Weights of a small GPT-style language model, trained from scratch on English Wikipedia.
Architecture: LayerNorm before each block, biases, tied embeddings.
Training: a variant of Adam for these matrices, 340M tokens, 5188 steps.
Each number is 50 + 12 x the weight over its row's rms, rounded and kept within 0 to 99. Layers, rows and columns count from 0. The size before them is the row's rms in percent of the matrix's.

# up: layer 6 MLP up, 1024x256, rms 0.092, rows 531-583, columns 192-255
# down: layer 6 MLP down (transposed), 1024x256, rms 0.097, rows 531-582, columns 192-255
up531 102:78 36 42 60 57 48 51 41 55 74 47 54 48 66 56 58 67 39 65 48 41 66 45 72 50 55 55 64 58 48 67 27 52 46 44 70 51 56 66 54 34 65 24 45 49 34 53 60 54 61 65 34 48 55 51 65 31 62 68 53 42 68 54 34
down531 094:20 64 55 37 60 31 48 62 39 28 38 37 51 20 48 53 39 24 75 65 50 53 55 26 64 51 48 43 42 37 68 43 65 64 47 30 53 38 53 40 59 43 68 49 49 58 52 43 62 52 38 47 62 49 48 50 61 53 46 63 63 47 65 66
up532 103:59 27 51 54 56 63 49 73 45 14 23 54 67 42 60 53 40 49 78 27 47 70 73 39 38 56 65 60 38 52 38 41 44 54 38 64 59 40 45 37 32 51 49 48 69 44 66 61 55 32 51 68 45 60 50 32 68 38 53 50 32 64 53 49
down532 106:40 42 42 37 45 32 56 41 47 62 29 41 66 54 49 51 64 54 60 64 65 51 57 52 55 52 53 38 44 67 63 49 44 76 68 39 45 64 54 40 75 49 51 58 44 51 57 61 64 56 47 38 47 49 27 46 68 30 44 43 54 59 36 63
up533 099:13 48 40 67 46 49 50 43 71 14 48 54 58 36 47 35 51 41 54 41 44 49 53 45 67 56 56 43 57 49 66 34 49 60 35 45 53 33 58 56 59 41 49 61 42 52 41 48 51 42 39 34 56 33 52 65 55 54 70 44 26 61 49 56
down533 093:59 56 81 47 57 82 45 47 62 60 62 46 36 43 51 44 57 27 36 65 62 42 52 52 35 59 58 49 60 54 60 35 54 58 55 59 61 49 63 50 52 56 48 47 55 73 50 52 48 61 58 68 44 61 39 51 52 40 38 39 61 45 65 29
up534 104:46 46 50 54 54 47 64 52 68 28 55 50 42 62 47 54 46 52 42 45 75 59 51 31 46 64 63 59 70 42 51 54 73 51 48 57 57 64 42 58 44 45 51 43 51 52 28 44 64 44 35 49 67 52 55 74 34 54 52 41 41 50 37 38
down534 107:53 61 41 26 54 56 49 52 42 53 51 49 52 51 33 48 53 58 44 32 67 51 63 78 66 60 59 27 46 70 36 47 70 39 60 37 54 54 45 62 57 55 41 48 63 42 60 62 58 32 54 60 58 42 45 58 38 42 64 37 41 21 40 51
up535 096:42 43 59 33 55 64 48 86 78 57 35 39 37 61 40 47 43 71 45 43 48 35 37 59 46 63 50 46 52 68 70 51 47 36 37 65 27 58 60 37 56 38 42 37 45 65 64 52 49 56 53 60 48 32 48 59 57 58 54 63 57 55 48 73
down535 101:59 50 59 42 75 28 53 55 54 65 44 76 67 56 50 69 58 36 62 48 53 62 62 62 59 43 32 52 50 28 45 71 65 37 42 50 54 64 54 62 60 49 54 47 44 20 46 40 63 47 77 48 48 74 49 41 41 58 54 36 44 69 41 41
up536 098:54 74 58 36 44 51 50 52 48 54 50 40 56 44 61 48 44 63 37 54 59 35 46 27 64 62 52 40 46 51 69 43 54 57 43 42 42 66 46 25 42 54 51 56 47 50 23 68 67 61 52 45 53 48 46 38 49 48 38 51 42 56 51 53
down536 094:65 39 40 47 63 49 40 35 48 73 41 62 41 74 27 50 58 64 46 62 61 55 35 53 32 49 29 42 38 49 35 31 63 51 54 43 37 34 54 66 45 59 36 60 31 31 52 59 46 45 39 22 49 70 44 42 44 29 31 52 57 59 41 40
up537 099:36 46 75 69 58 53 59 58 62 51 54 40 67 48 31 45 29 50 75 30 61 72 64 44 51 62 53 51 44 40 60 63 60 46 53 63 50 64 56 36 32 46 63 57 83 52 49 35 54 62 50 55 45 38 50 31 59 63 56 37 41 49 44 59
down537 102:32 54 50 54 42 48 79 58 62 89 73 44 64 71 59 61 73 56 49 44 53 71 55 64 47 62 58 42 58 65 54 39 59 04 35 50 60 47 62 56 59 45 54 56 59 53 36 79 34 53 60 49 51 38 37 63 28 37 63 31 32 38 65 43
up538 103:32 57 39 34 42 48 61 33 56 67 45 44 62 41 52 66 61 65 58 41 47 73 40 51 52 53 44 44 46 14 49 44 46 48 42 67 61 29 53 45 38 43 30 39 72 60 48 52 61 22 71 34 65 71 65 34 27 72 43 61 36 44 53 56
down538 105:32 35 33 34 59 49 45 42 51 54 56 48 49 47 63 39 47 55 56 37 33 30 50 72 58 51 68 39 52 58 68 60 73 47 39 54 53 38 52 26 31 67 37 69 69 46 66 44 47 40 59 52 44 53 35 60 57 56 21 49 70 51 67 37
up539 101:55 41 69 55 41 63 52 50 47 73 41 51 41 29 50 52 35 56 51 48 45 54 65 33 45 69 42 40 66 63 66 37 64 44 47 41 38 67 54 28 43 43 53 48 67 44 45 51 46 62 73 33 30 47 57 28 61 49 52 57 52 52 49 56
down539 101:45 74 44 51 57 34 49 49 19 39 72 64 62 47 55 59 32 51 49 53 40 32 63 53 40 40 59 32 50 55 38 49 66 55 49 46 39 48 30 70 59 53 42 56 40 35 40 52 52 71 37 63 41 38 47 53 40 49 84 51 41 33 46 53
up540 100:43 52 47 61 62 48 48 63 19 64 57 50 55 53 64 47 50 66 76 40 54 48 40 36 36 69 63 50 46 35 48 64 29 54 44 45 43 30 30 38 46 46 53 50 56 52 27 54 43 39 72 49 47 35 48 59 42 61 65 21 61 51 53 55
down540 106:44 35 53 53 50 70 43 41 49 57 49 45 45 44 33 36 78 60 39 52 59 43 48 58 36 63 47 66 44 55 54 49 41 43 37 60 39 66 60 65 41 72 28 48 61 51 32 54 39 36 50 43 39 66 51 26 47 49 45 35 57 33 39 45
up541 101:21 38 63 38 33 59 49 68 42 51 44 46 73 46 61 38 38 36 41 36 51 61 46 46 55 46 42 58 29 43 51 45 43 63 30 41 38 58 63 37 60 49 53 42 49 74 62 23 54 42 67 20 75 57 30 32 66 28 55 48 34 50 48 31
down541 105:40 66 63 44 52 47 52 48 60 40 49 40 55 80 53 41 36 50 64 46 47 34 51 49 31 67 33 48 54 66 30 72 41 62 71 63 39 48 57 65 53 44 58 45 44 60 47 71 36 69 54 43 42 28 55 70 30 64 31 41 51 69 46 53
up542 101:46 23 89 57 55 71 63 55 47 45 42 50 37 59 47 41 43 54 49 38 48 38 59 46 74 54 43 56 54 61 72 53 58 41 65 34 34 47 33 38 50 49 53 44 51 20 55 46 62 54 41 54 57 53 55 52 45 73 44 53 35 32 44 68
down542 105:52 56 49 47 58 40 62 48 49 55 36 53 61 61 48 43 57 44 53 58 39 40 55 56 81 42 59 41 46 66 50 39 45 74 62 41 61 55 76 41 38 50 60 80 59 47 38 45 49 50 53 47 25 35 36 56 44 53 79 59 41 67 68 57
up543 097:43 49 31 49 35 45 74 69 63 56 48 35 59 52 77 45 47 60 52 49 45 69 48 44 48 49 46 47 29 37 49 47 48 30 38 58 32 75 40 36 25 46 43 44 43 45 41 59 61 49 51 26 54 75 59 53 39 42 42 34 55 46 57 56
down543 098:64 53 66 63 51 46 62 34 49 41 47 39 53 44 46 52 55 42 57 57 45 71 34 54 53 59 51 29 43 41 56 37 43 34 78 69 49 55 52 43 55 42 71 48 59 67 57 62 51 61 61 53 33 64 42 29 36 33 50 44 58 52 65 59
up544 089:48 32 57 53 32 57 62 67 59 57 59 28 47 43 40 37 47 53 64 59 54 69 74 38 43 62 37 56 45 57 45 64 59 59 27 49 37 56 55 41 48 37 46 68 63 44 41 56 46 74 67 45 50 80 47 68 38 11 56 36 58 63 44 49
down544 085:62 66 59 49 81 39 37 41 36 53 49 62 57 58 60 57 72 32 47 47 44 54 33 65 48 47 37 60 41 65 62 45 47 54 47 62 68 40 57 19 31 66 59 36 41 56 64 37 80 47 35 58 35 31 35 23 74 75 51 27 62 39 42 69
up545 100:40 54 61 31 56 45 52 75 57 60 41 50 62 64 66 55 60 62 52 44 62 47 52 62 50 51 73 59 44 63 64 54 64 39 50 54 48 37 29 51 38 29 66 32 53 34 67 72 55 44 48 37 59 44 42 46 45 53 28 54 43 40 60 38
down545 104:48 18 45 62 47 39 46 42 63 38 45 40 33 54 63 46 53 41 39 30 61 34 64 44 64 57 46 49 44 52 58 45 39 46 20 45 33 51 44 63 39 66 40 72 51 51 54 53 30 38 22 73 46 64 60 48 51 62 49 33 66 31 43 50
up546 099:43 64 78 52 25 63 45 61 74 32 53 44 62 40 40 55 34 56 59 56 60 59 59 24 48 69 51 59 73 73 55 37 40 58 49 53 38 62 57 57 52 52 47 54 43 45 65 57 38 58 55 40 34 70 39 46 78 52 64 52 58 53 43 64
down546 086:25 58 37 59 62 27 48 47 58 58 53 50 36 59 52 34 56 69 53 29 52 41 39 64 00 42 52 59 63 56 45 56 47 65 57 38 47 56 53 60 82 40 47 36 51 44 45 34 48 55 62 45 57 48 51 53 54 58 64 58 63 46 43 50
up547 094:55 71 39 59 61 46 60 63 53 58 45 25 55 41 59 27 64 64 51 46 54 41 53 37 57 67 34 52 66 56 38 52 45 64 50 54 44 37 68 47 27 51 34 53 58 46 25 55 40 35 59 48 47 62 34 52 30 43 41 59 45 41 55 50
down547 096:37 64 69 37 40 42 53 64 47 54 58 53 54 68 31 61 41 78 40 47 65 57 37 45 57 50 52 43 56 58 49 67 85 49 65 47 44 50 55 52 62 47 52 52 55 59 53 46 54 51 37 56 46 43 40 56 60 63 66 55 51 55 35 62
up548 095:48 51 63 65 32 51 51 56 53 51 70 34 27 60 75 37 30 69 73 56 51 65 57 44 53 60 64 59 38 55 45 50 48 19 31 62 38 58 53 35 59 42 27 38 63 60 47 40 68 35 81 63 70 53 63 49 49 63 54 70 49 58 53 47
down548 093:49 37 59 51 30 62 60 57 73 47 49 46 65 75 63 65 49 58 03 51 34 71 48 51 41 62 38 38 53 43 70 45 43 53 52 55 52 44 50 56 30 30 73 54 62 65 34 53 56 53 40 47 49 48 36 42 36 65 60 35 44 45 40 61
up549 098:42 63 51 57 70 67 55 51 48 41 52 50 49 53 62 57 55 58 45 48 62 38 48 35 37 68 36 51 30 65 28 61 44 56 47 58 51 65 61 37 37 42 46 61 69 53 53 63 33 58 48 56 42 80 60 63 37 43 70 49 54 29 30 29
down549 092:39 45 54 50 53 56 50 38 53 53 35 38 49 48 36 58 62 57 54 73 56 55 34 40 46 45 64 59 56 65 38 44 80 48 54 35 60 44 48 71 51 68 53 30 50 46 37 53 36 57 29 67 35 56 50 38 36 48 52 40 46 79 36 44
up550 097:69 42 58 46 52 25 53 61 31 37 37 46 71 63 45 38 59 52 66 57 42 69 51 58 44 49 58 52 51 45 77 48 43 66 41 78 43 60 48 44 52 40 47 50 48 29 67 66 56 40 60 41 47 38 50 37 46 51 48 52 04 52 12 83
down550 095:27 66 67 42 48 59 43 45 66 52 54 45 46 34 46 74 49 47 56 39 68 45 49 43 31 37 47 64 36 56 42 54 51 44 56 61 56 57 58 39 56 62 37 30 50 81 48 36 48 72 48 58 49 54 55 44 39 63 29 51 67 37 58 41
up551 099:59 29 60 17 36 59 38 51 51 43 48 31 54 59 57 57 41 61 58 56 40 62 64 55 43 52 56 43 52 52 75 39 49 45 38 59 59 55 50 43 54 52 40 56 66 42 51 42 59 60 48 57 57 51 64 39 45 43 56 47 38 29 51 42
down551 100:41 67 57 60 50 34 50 62 65 48 48 43 36 53 21 49 46 47 63 58 55 68 65 41 46 29 52 45 57 77 57 76 56 30 53 57 44 49 60 25 41 63 52 55 42 53 33 56 55 48 49 34 30 89 62 60 66 67 51 54 48 53 34 53
up552 103:33 45 61 40 43 77 47 64 68 47 55 50 51 45 62 49 52 63 46 67 77 57 60 54 72 62 58 63 56 59 50 61 60 52 41 42 45 65 47 36 17 61 60 72 73 49 38 51 51 55 55 58 34 32 75 56 44 61 50 28 51 60 45 33
down552 104:32 51 38 53 45 51 63 53 40 45 58 49 47 19 56 35 52 32 41 72 30 67 41 62 61 47 28 26 44 45 50 37 57 46 62 53 49 36 39 58 59 57 62 52 66 35 69 34 42 51 57 60 46 61 47 62 62 20 52 60 29 47 54 52
up553 104:49 38 45 44 54 46 65 49 32 72 47 38 74 50 49 38 70 52 43 38 54 50 64 55 28 51 59 48 50 43 51 55 43 54 38 60 36 53 54 42 42 40 43 61 56 52 53 63 38 58 58 78 34 51 40 46 21 48 67 29 44 21 53 49
down553 101:61 57 46 62 46 39 50 68 48 35 49 65 36 57 61 38 69 57 57 51 42 36 60 73 38 45 45 45 46 53 31 55 23 67 49 38 41 63 48 35 31 34 51 52 30 43 61 41 36 50 47 55 47 63 39 68 35 45 67 35 52 68 36 41
up554 098:57 66 40 32 63 53 50 50 40 61 47 43 34 53 57 50 49 65 73 31 50 33 61 51 42 58 26 67 37 58 66 45 62 36 59 70 49 46 53 40 41 61 54 38 55 57 57 81 36 53 60 57 61 48 50 57 32 47 51 43 41 34 61 72
down554 095:25 59 60 61 61 52 71 63 53 35 48 37 61 48 37 44 50 47 55 65 55 44 46 39 54 57 66 56 47 56 62 67 45 59 43 36 60 55 43 59 58 44 45 53 40 50 27 34 46 28 37 46 55 42 56 36 33 57 27 53 42 56 46 39
up555 100:71 44 55 58 60 47 50 60 37 42 37 46 30 59 68 47 37 56 73 41 59 70 42 71 53 52 56 31 42 72 42 54 62 68 52 49 35 47 43 58 55 55 65 66 30 69 49 65 34 55 49 30 55 45 57 33 64 49 61 31 45 62 51 60
down555 102:36 48 40 31 51 48 68 54 56 52 44 54 53 39 36 25 35 62 42 47 43 74 46 37 55 48 53 69 55 48 51 44 68 31 32 52 43 46 63 44 38 35 37 58 53 68 46 46 45 44 65 51 59 39 38 47 45 66 59 70 44 45 48 32
up556 101:37 66 37 37 58 78 59 58 64 51 59 67 55 36 69 21 57 44 55 34 54 60 52 62 53 53 57 47 51 60 44 75 42 54 42 52 29 35 34 59 35 35 43 33 44 41 68 51 54 49 54 40 64 47 54 57 53 69 46 37 61 65 41 51
down556 104:46 45 64 60 39 43 51 34 45 52 60 44 67 55 53 58 45 46 35 54 44 38 38 73 67 55 64 41 59 21 44 45 49 53 44 63 58 42 56 45 61 49 45 45 74 44 44 56 38 58 42 43 55 66 40 41 56 81 52 67 47 48 60 53
up557 097:35 61 54 53 49 51 56 64 47 37 46 65 27 42 47 50 49 56 47 50 48 39 41 63 60 54 54 67 54 37 67 46 45 39 36 51 54 50 62 43 41 66 45 51 44 49 33 38 47 38 43 28 47 66 47 43 63 51 51 42 47 42 31 51
down557 092:50 31 47 28 59 34 59 64 21 51 37 55 51 55 45 42 33 47 90 47 44 58 47 46 62 48 52 66 51 59 43 64 74 67 43 39 47 52 32 51 44 51 29 49 61 49 60 59 49 49 51 33 44 54 40 58 50 49 54 49 39 46 62 58
up558 105:32 53 51 50 56 42 53 56 68 36 63 41 49 53 56 43 41 28 59 44 55 48 71 45 34 71 31 38 61 68 52 64 53 56 41 57 34 37 63 55 46 37 44 49 59 52 25 60 56 22 47 51 40 47 37 51 45 54 43 49 46 49 71 48
down558 103:47 47 36 46 41 48 45 70 54 61 62 38 56 53 41 53 52 60 42 51 55 48 51 50 69 69 16 53 38 48 58 53 42 40 56 63 56 40 61 61 42 56 44 45 38 60 43 68 49 57 43 41 42 21 58 55 63 55 16 57 43 38 55 58
up559 095:42 66 36 64 48 70 48 62 58 41 40 44 47 43 47 44 49 59 50 32 65 36 50 50 30 55 69 48 50 54 33 53 61 75 65 53 65 54 31 32 34 41 61 63 73 48 47 61 40 59 57 53 50 57 49 46 42 74 48 56 44 52 49 50
down559 098:51 62 64 44 61 28 69 45 48 53 38 48 39 40 54 55 39 56 37 34 22 46 47 58 47 50 43 54 53 47 63 86 52 70 43 57 60 42 49 37 47 56 45 62 26 36 40 54 49 29 76 43 56 44 48 60 61 35 38 53 60 66 59 43
up560 103:39 39 56 44 58 57 51 53 57 34 42 45 36 52 50 65 52 41 57 44 61 86 71 43 53 42 50 63 61 80 39 54 32 38 27 53 46 20 38 42 20 57 58 70 61 51 51 41 24 53 65 37 54 72 58 52 49 39 66 37 51 52 52 38
down560 099:58 39 39 44 49 65 60 66 70 47 58 41 53 31 37 58 42 46 50 55 70 36 68 50 61 56 52 53 69 25 52 55 59 46 62 47 47 59 67 41 61 49 34 30 68 60 55 57 44 68 36 48 45 38 42 25 54 52 69 60 50 19 58 56
up561 097:38 63 67 53 31 58 48 54 46 62 22 56 52 46 45 54 44 45 14 48 67 51 54 35 54 51 54 55 45 65 40 38 36 58 65 38 48 38 49 49 59 46 28 68 50 43 58 49 52 45 70 57 44 37 42 38 57 75 59 44 62 33 42 32
down561 094:52 36 67 35 38 57 54 69 47 46 54 51 57 49 34 35 40 71 63 39 65 49 44 49 73 51 64 62 23 57 59 43 45 55 32 45 30 73 43 63 45 55 51 41 45 51 35 49 54 57 64 67 63 47 46 45 60 37 60 82 51 94 41 63
up562 094:19 45 55 53 84 42 41 61 31 45 42 54 49 63 59 48 32 32 67 48 62 50 45 41 64 51 56 47 48 43 83 43 51 67 35 54 32 69 26 56 52 58 48 41 48 53 54 44 52 65 49 50 48 38 46 56 44 54 74 40 45 40 25 67
down562 097:74 59 64 48 52 75 48 56 59 65 56 41 54 39 62 44 46 55 61 45 72 45 61 49 52 69 51 64 55 40 41 44 41 41 31 28 50 43 33 52 57 44 61 43 51 29 36 58 64 73 50 50 44 49 60 40 30 39 26 58 40 47 56 52
up563 093:43 60 55 67 64 45 50 57 61 25 52 46 39 57 44 35 35 53 66 31 60 44 53 40 59 56 49 44 38 69 67 61 60 47 44 50 50 52 56 48 67 33 46 58 63 47 48 49 54 58 55 39 70 58 50 47 57 46 59 49 65 57 31 59
down563 090:50 42 35 36 42 46 45 53 34 51 49 62 37 28 46 61 45 36 23 55 33 51 45 49 60 35 37 28 33 47 63 42 55 44 53 41 56 34 55 60 34 63 69 53 45 59 60 57 47 47 41 53 45 36 51 57 58 45 65 41 50 55 70 45
up564 106:56 68 53 64 76 46 43 66 47 57 54 63 70 63 85 47 56 55 46 55 52 31 56 51 50 78 48 57 74 56 74 57 57 57 55 39 44 54 70 31 33 46 42 30 58 32 56 59 49 36 59 41 33 60 67 35 47 56 38 51 48 78 32 31
down564 117:48 74 58 33 63 56 81 44 63 47 53 48 44 46 45 73 43 63 32 43 59 49 61 54 33 43 45 52 50 40 70 51 47 39 51 60 48 63 37 43 48 47 59 49 42 55 28 61 67 58 38 43 60 53 48 39 43 64 27 75 64 40 66 18
up565 096:58 62 45 54 42 62 48 48 33 54 20 29 42 53 60 44 58 62 58 36 34 62 57 49 53 45 33 68 52 40 43 53 49 33 39 60 46 66 51 60 66 40 45 77 73 45 47 46 50 50 53 45 50 64 53 48 45 43 59 60 56 43 63 27
down565 092:52 30 42 48 44 41 31 45 51 44 56 72 52 49 43 55 41 51 30 68 32 35 47 60 79 61 49 54 50 71 55 61 45 70 44 44 52 33 48 41 48 37 54 40 44 62 31 59 61 52 52 44 62 46 66 54 46 39 57 61 36 59 35 64
up566 101:76 55 69 57 45 54 55 53 33 48 44 35 52 53 37 46 51 38 80 45 36 49 69 65 51 43 33 39 69 50 66 59 34 49 45 71 34 44 64 46 34 59 34 44 53 36 47 77 62 61 74 54 80 46 43 63 26 53 52 41 49 57 16 41
down566 101:43 42 39 35 61 49 67 52 40 34 80 65 42 30 56 57 27 43 52 42 48 51 31 56 55 50 38 50 49 54 47 42 57 53 16 50 46 49 49 40 76 45 71 58 29 38 36 22 71 28 48 52 37 46 56 54 59 73 52 67 59 46 48 33
up567 099:34 48 61 46 44 49 57 68 23 29 47 56 60 64 52 61 45 76 61 50 72 68 69 34 48 52 42 52 43 42 41 53 38 60 48 71 50 37 61 37 46 61 63 51 47 65 31 51 69 33 57 47 64 60 72 51 50 54 51 23 18 39 52 37
down567 080:53 52 55 48 56 51 54 64 05 39 52 46 40 56 46 65 35 52 50 58 39 36 53 42 26 24 62 51 51 48 64 44 43 65 63 66 52 55 42 53 47 64 58 61 23 42 43 47 62 57 33 49 43 52 39 57 76 38 46 67 19 48 43 51
up568 098:59 55 54 61 71 62 55 47 58 31 33 42 54 35 71 54 11 57 59 59 51 54 52 52 56 56 48 51 43 56 53 43 49 25 33 51 56 38 39 59 52 68 46 52 41 56 24 65 48 50 54 13 52 46 47 61 60 82 60 65 47 56 22 30
down568 098:28 26 50 48 36 60 38 39 43 33 36 32 45 50 36 27 61 43 41 68 43 47 46 40 41 56 65 54 47 63 46 40 58 63 68 56 40 45 56 30 40 43 56 54 86 51 53 54 66 50 60 44 59 49 58 32 57 32 32 52 70 33 58 56
up569 099:38 54 47 30 61 35 56 51 49 49 48 23 36 71 56 53 54 50 42 42 58 36 72 50 55 44 51 50 34 67 40 31 66 46 17 59 38 54 47 55 48 48 54 54 46 63 52 56 68 40 93 23 31 52 57 40 44 54 45 33 38 60 34 42
down569 094:52 54 64 60 60 49 43 56 48 38 58 72 43 44 72 35 46 51 40 58 43 50 34 74 60 40 31 37 40 34 28 55 40 40 69 47 60 50 48 64 36 62 67 40 48 37 49 47 58 59 59 61 53 49 65 70 59 49 57 66 49 46 72 60
up570 098:55 63 45 47 29 46 49 52 66 35 43 49 40 48 70 51 51 47 29 60 48 48 57 59 42 62 49 46 33 45 61 69 45 65 45 45 39 52 85 37 32 54 45 65 59 53 40 24 29 28 44 49 50 42 42 44 46 36 51 44 69 32 36 47
down570 099:52 60 45 40 67 49 40 50 48 51 61 52 49 57 29 41 34 57 45 47 51 60 61 58 36 30 64 38 19 60 47 53 31 46 63 47 48 25 37 59 63 45 58 67 52 44 35 52 81 59 45 37 50 44 49 45 59 51 55 47 38 67 43 35
up571 099:41 68 44 34 61 52 43 32 58 55 36 35 33 63 53 43 35 33 49 57 69 79 43 53 53 58 36 58 47 67 62 52 34 58 40 52 54 49 66 51 39 65 48 66 53 56 59 51 51 51 63 72 36 69 52 37 36 41 40 66 53 48 57 72
down571 100:41 32 59 64 52 53 32 78 58 69 43 50 64 22 48 52 48 54 57 50 69 46 79 35 49 52 53 58 71 59 59 49 44 40 30 63 64 46 65 48 47 62 71 47 56 62 40 37 47 57 38 60 50 52 56 53 22 76 50 57 61 40 38 44
up572 106:42 40 62 34 40 41 42 64 67 39 52 62 59 55 48 41 43 55 64 33 61 53 52 49 61 54 56 51 51 56 70 55 44 31 68 49 46 58 40 30 36 40 39 54 48 62 72 61 58 32 44 50 52 57 39 56 54 60 55 43 63 44 71 60
down572 100:36 40 52 54 49 66 40 50 64 43 26 40 48 34 51 37 54 36 63 52 62 54 40 35 55 53 34 38 49 41 47 50 42 52 58 66 70 59 50 60 40 79 54 67 50 43 43 48 43 59 38 43 40 23 38 54 73 47 59 53 68 19 36 66
up573 099:49 59 44 43 66 46 69 68 66 39 42 50 68 64 58 63 44 50 60 53 50 62 58 30 41 79 34 51 55 60 49 54 49 54 40 53 62 41 34 46 71 71 55 41 40 58 36 49 49 50 38 22 53 59 50 41 49 38 39 34 27 82 68 62
down573 101:60 41 41 49 59 38 36 39 30 57 60 53 25 34 35 48 54 74 49 38 47 44 50 47 47 50 65 69 36 39 36 52 51 42 38 54 44 93 51 36 21 44 40 56 59 37 54 32 56 57 54 59 60 46 48 58 42 41 42 78 63 54 54 74
up574 095:34 57 43 51 30 76 54 71 70 46 41 40 57 39 63 47 40 31 52 49 40 58 35 36 52 62 42 50 38 45 47 75 34 46 64 51 54 53 65 27 53 54 64 64 51 60 61 50 34 64 62 73 73 57 47 50 43 65 36 65 65 35 39 54
down574 095:67 42 60 41 71 46 56 43 42 50 48 56 57 65 46 55 67 53 47 49 71 37 71 47 51 49 72 71 53 53 43 26 47 51 38 53 50 56 52 68 39 57 34 42 48 42 42 52 52 57 59 45 57 46 38 65 53 27 51 30 40 57 41 42
up575 104:58 41 57 60 47 50 53 60 44 52 50 31 51 46 51 50 61 39 47 35 60 40 51 46 59 66 69 56 55 62 42 49 50 56 52 57 53 41 55 49 32 51 45 55 51 49 66 53 49 62 64 62 68 47 69 32 65 53 49 31 55 45 44 67
down575 104:51 64 55 52 35 58 53 47 40 70 51 54 62 46 39 58 35 56 56 47 47 35 51 61 52 63 30 35 57 71 46 54 45 40 43 44 37 49 44 57 64 60 69 58 68 62 57 28 51 70 38 27 55 50 71 38 67 46 34 48 46 39 44 41
up576 100:58 60 96 57 37 29 24 46 38 48 50 34 58 53 47 56 55 58 63 43 37 53 46 40 64 62 86 60 35 34 47 35 48 57 52 64 27 65 88 52 46 42 27 58 57 51 48 55 52 52 49 60 49 82 40 61 38 38 35 53 70 37 43 33
down576 098:39 47 39 35 62 65 60 70 58 54 67 52 41 63 56 59 52 46 50 76 44 57 37 47 44 51 64 51 44 61 65 42 49 55 35 23 64 36 51 54 54 40 53 69 39 60 34 36 67 60 57 18 48 20 56 47 54 50 41 43 36 39 48 46
up577 097:35 42 60 61 46 47 48 75 38 53 52 51 58 49 48 43 40 35 68 35 44 50 67 54 47 49 39 38 56 67 51 40 28 75 69 34 43 46 59 27 63 27 53 67 50 50 52 45 53 37 65 55 51 47 56 53 36 49 44 66 51 47 28 50
down577 096:37 60 69 78 54 46 71 61 43 48 57 29 37 41 60 38 49 41 49 50 69 46 43 41 40 43 72 64 54 53 62 58 57 68 25 25 37 55 53 72 53 64 68 44 47 56 32 58 57 63 27 42 51 52 65 58 55 60 59 65 47 55 29 46
up578 099:54 32 48 41 51 45 57 51 60 67 39 71 64 36 32 57 51 45 47 52 76 50 58 48 40 67 44 52 46 73 42 52 40 51 49 60 45 39 33 43 37 57 61 58 68 41 56 65 63 39 68 43 41 54 52 64 47 60 40 33 33 32 36 35
down578 098:50 50 77 44 53 46 49 71 51 47 51 49 44 50 49 58 42 62 40 48 54 51 37 36 40 55 48 32 84 73 69 24 60 36 52 42 47 54 40 38 60 66 65 52 49 56 67 54 48 52 46 50 53 71 33 49 51 58 66 52 56 29 72 47
up579 095:38 51 49 51 57 65 58 38 63 63 58 51 52 75 54 43 45 51 45 34 50 59 51 53 52 51 75 54 54 46 55 58 52 82 43 58 41 37 54 37 58 47 23 62 66 57 47 66 42 68 68 33 42 80 67 24 36 49 55 54 45 42 47 43
down579 090:47 51 33 49 46 58 54 65 44 44 41 50 42 51 47 55 43 51 69 50 51 61 47 39 22 42 67 40 60 58 51 54 69 48 51 37 82 54 48 45 30 21 40 30 16 50 42 41 61 50 38 60 48 40 66 62 57 48 56 60 63 49 57 51
up580 101:36 53 70 53 62 39 53 63 78 49 45 36 36 42 47 38 39 52 52 46 46 46 53 67 52 53 47 51 53 53 54 42 53 37 46 39 45 52 66 47 48 43 31 54 62 55 47 60 52 57 61 54 47 50 50 63 47 34 81 34 57 50 37 60
down580 104:63 72 24 47 42 36 64 52 08 49 36 42 58 47 52 60 48 44 54 59 62 64 41 57 54 47 36 56 49 56 55 29 52 56 41 39 63 48 41 28 48 44 72 72 52 48 47 58 52 47 44 45 46 30 18 44 54 50 49 57 42 45 67 37
up581 108:55 67 53 59 36 52 49 42 46 56 42 57 72 38 65 51 48 43 57 43 47 20 68 47 53 57 62 44 56 15 50 36 70 62 49 50 51 37 60 42 68 44 36 42 59 51 36 69 74 31 55 60 63 61 54 47 23 49 54 66 47 39 32 64
down581 105:43 60 73 57 67 42 36 47 40 56 33 40 54 49 40 44 46 49 50 63 40 38 58 45 54 65 45 33 33 48 37 44 52 67 40 74 48 50 67 48 67 60 53 71 38 47 53 60 59 48 47 61 40 35 26 62 48 34 37 71 56 67 60 55
up582 101:56 51 54 46 47 68 50 71 18 51 38 42 58 36 53 56 49 35 66 48 45 54 69 53 59 45 58 61 41 42 58 41 45 42 34 55 63 54 48 56 57 58 20 36 45 58 43 97 54 46 61 41 51 68 56 49 35 54 45 46 55 42 47 50
down582 103:48 43 51 35 25 55 31 32 41 56 55 57 54 42 32 45 60 42 51 19 57 28 49 77 68 40 48 56 50 71 51 61 53 69 54 52 69 49 49 30 89 67 48 56 42 47 44 50 38 43 57 61 60 45 71 58 50 44 61 57 38 54 39 34
up583 098:55 40 51 73 61 38 64 43 39 53 44 38 43 26 61 57 56 34 48 40 44 49 44 36 59 65 56 46 82 35 69 61 39 48 37 72 60 65 45 58 51 71 28 43 46 36 33 40 69 31 51 33 43 43 39 50 45 53 45 50 40 47 48 56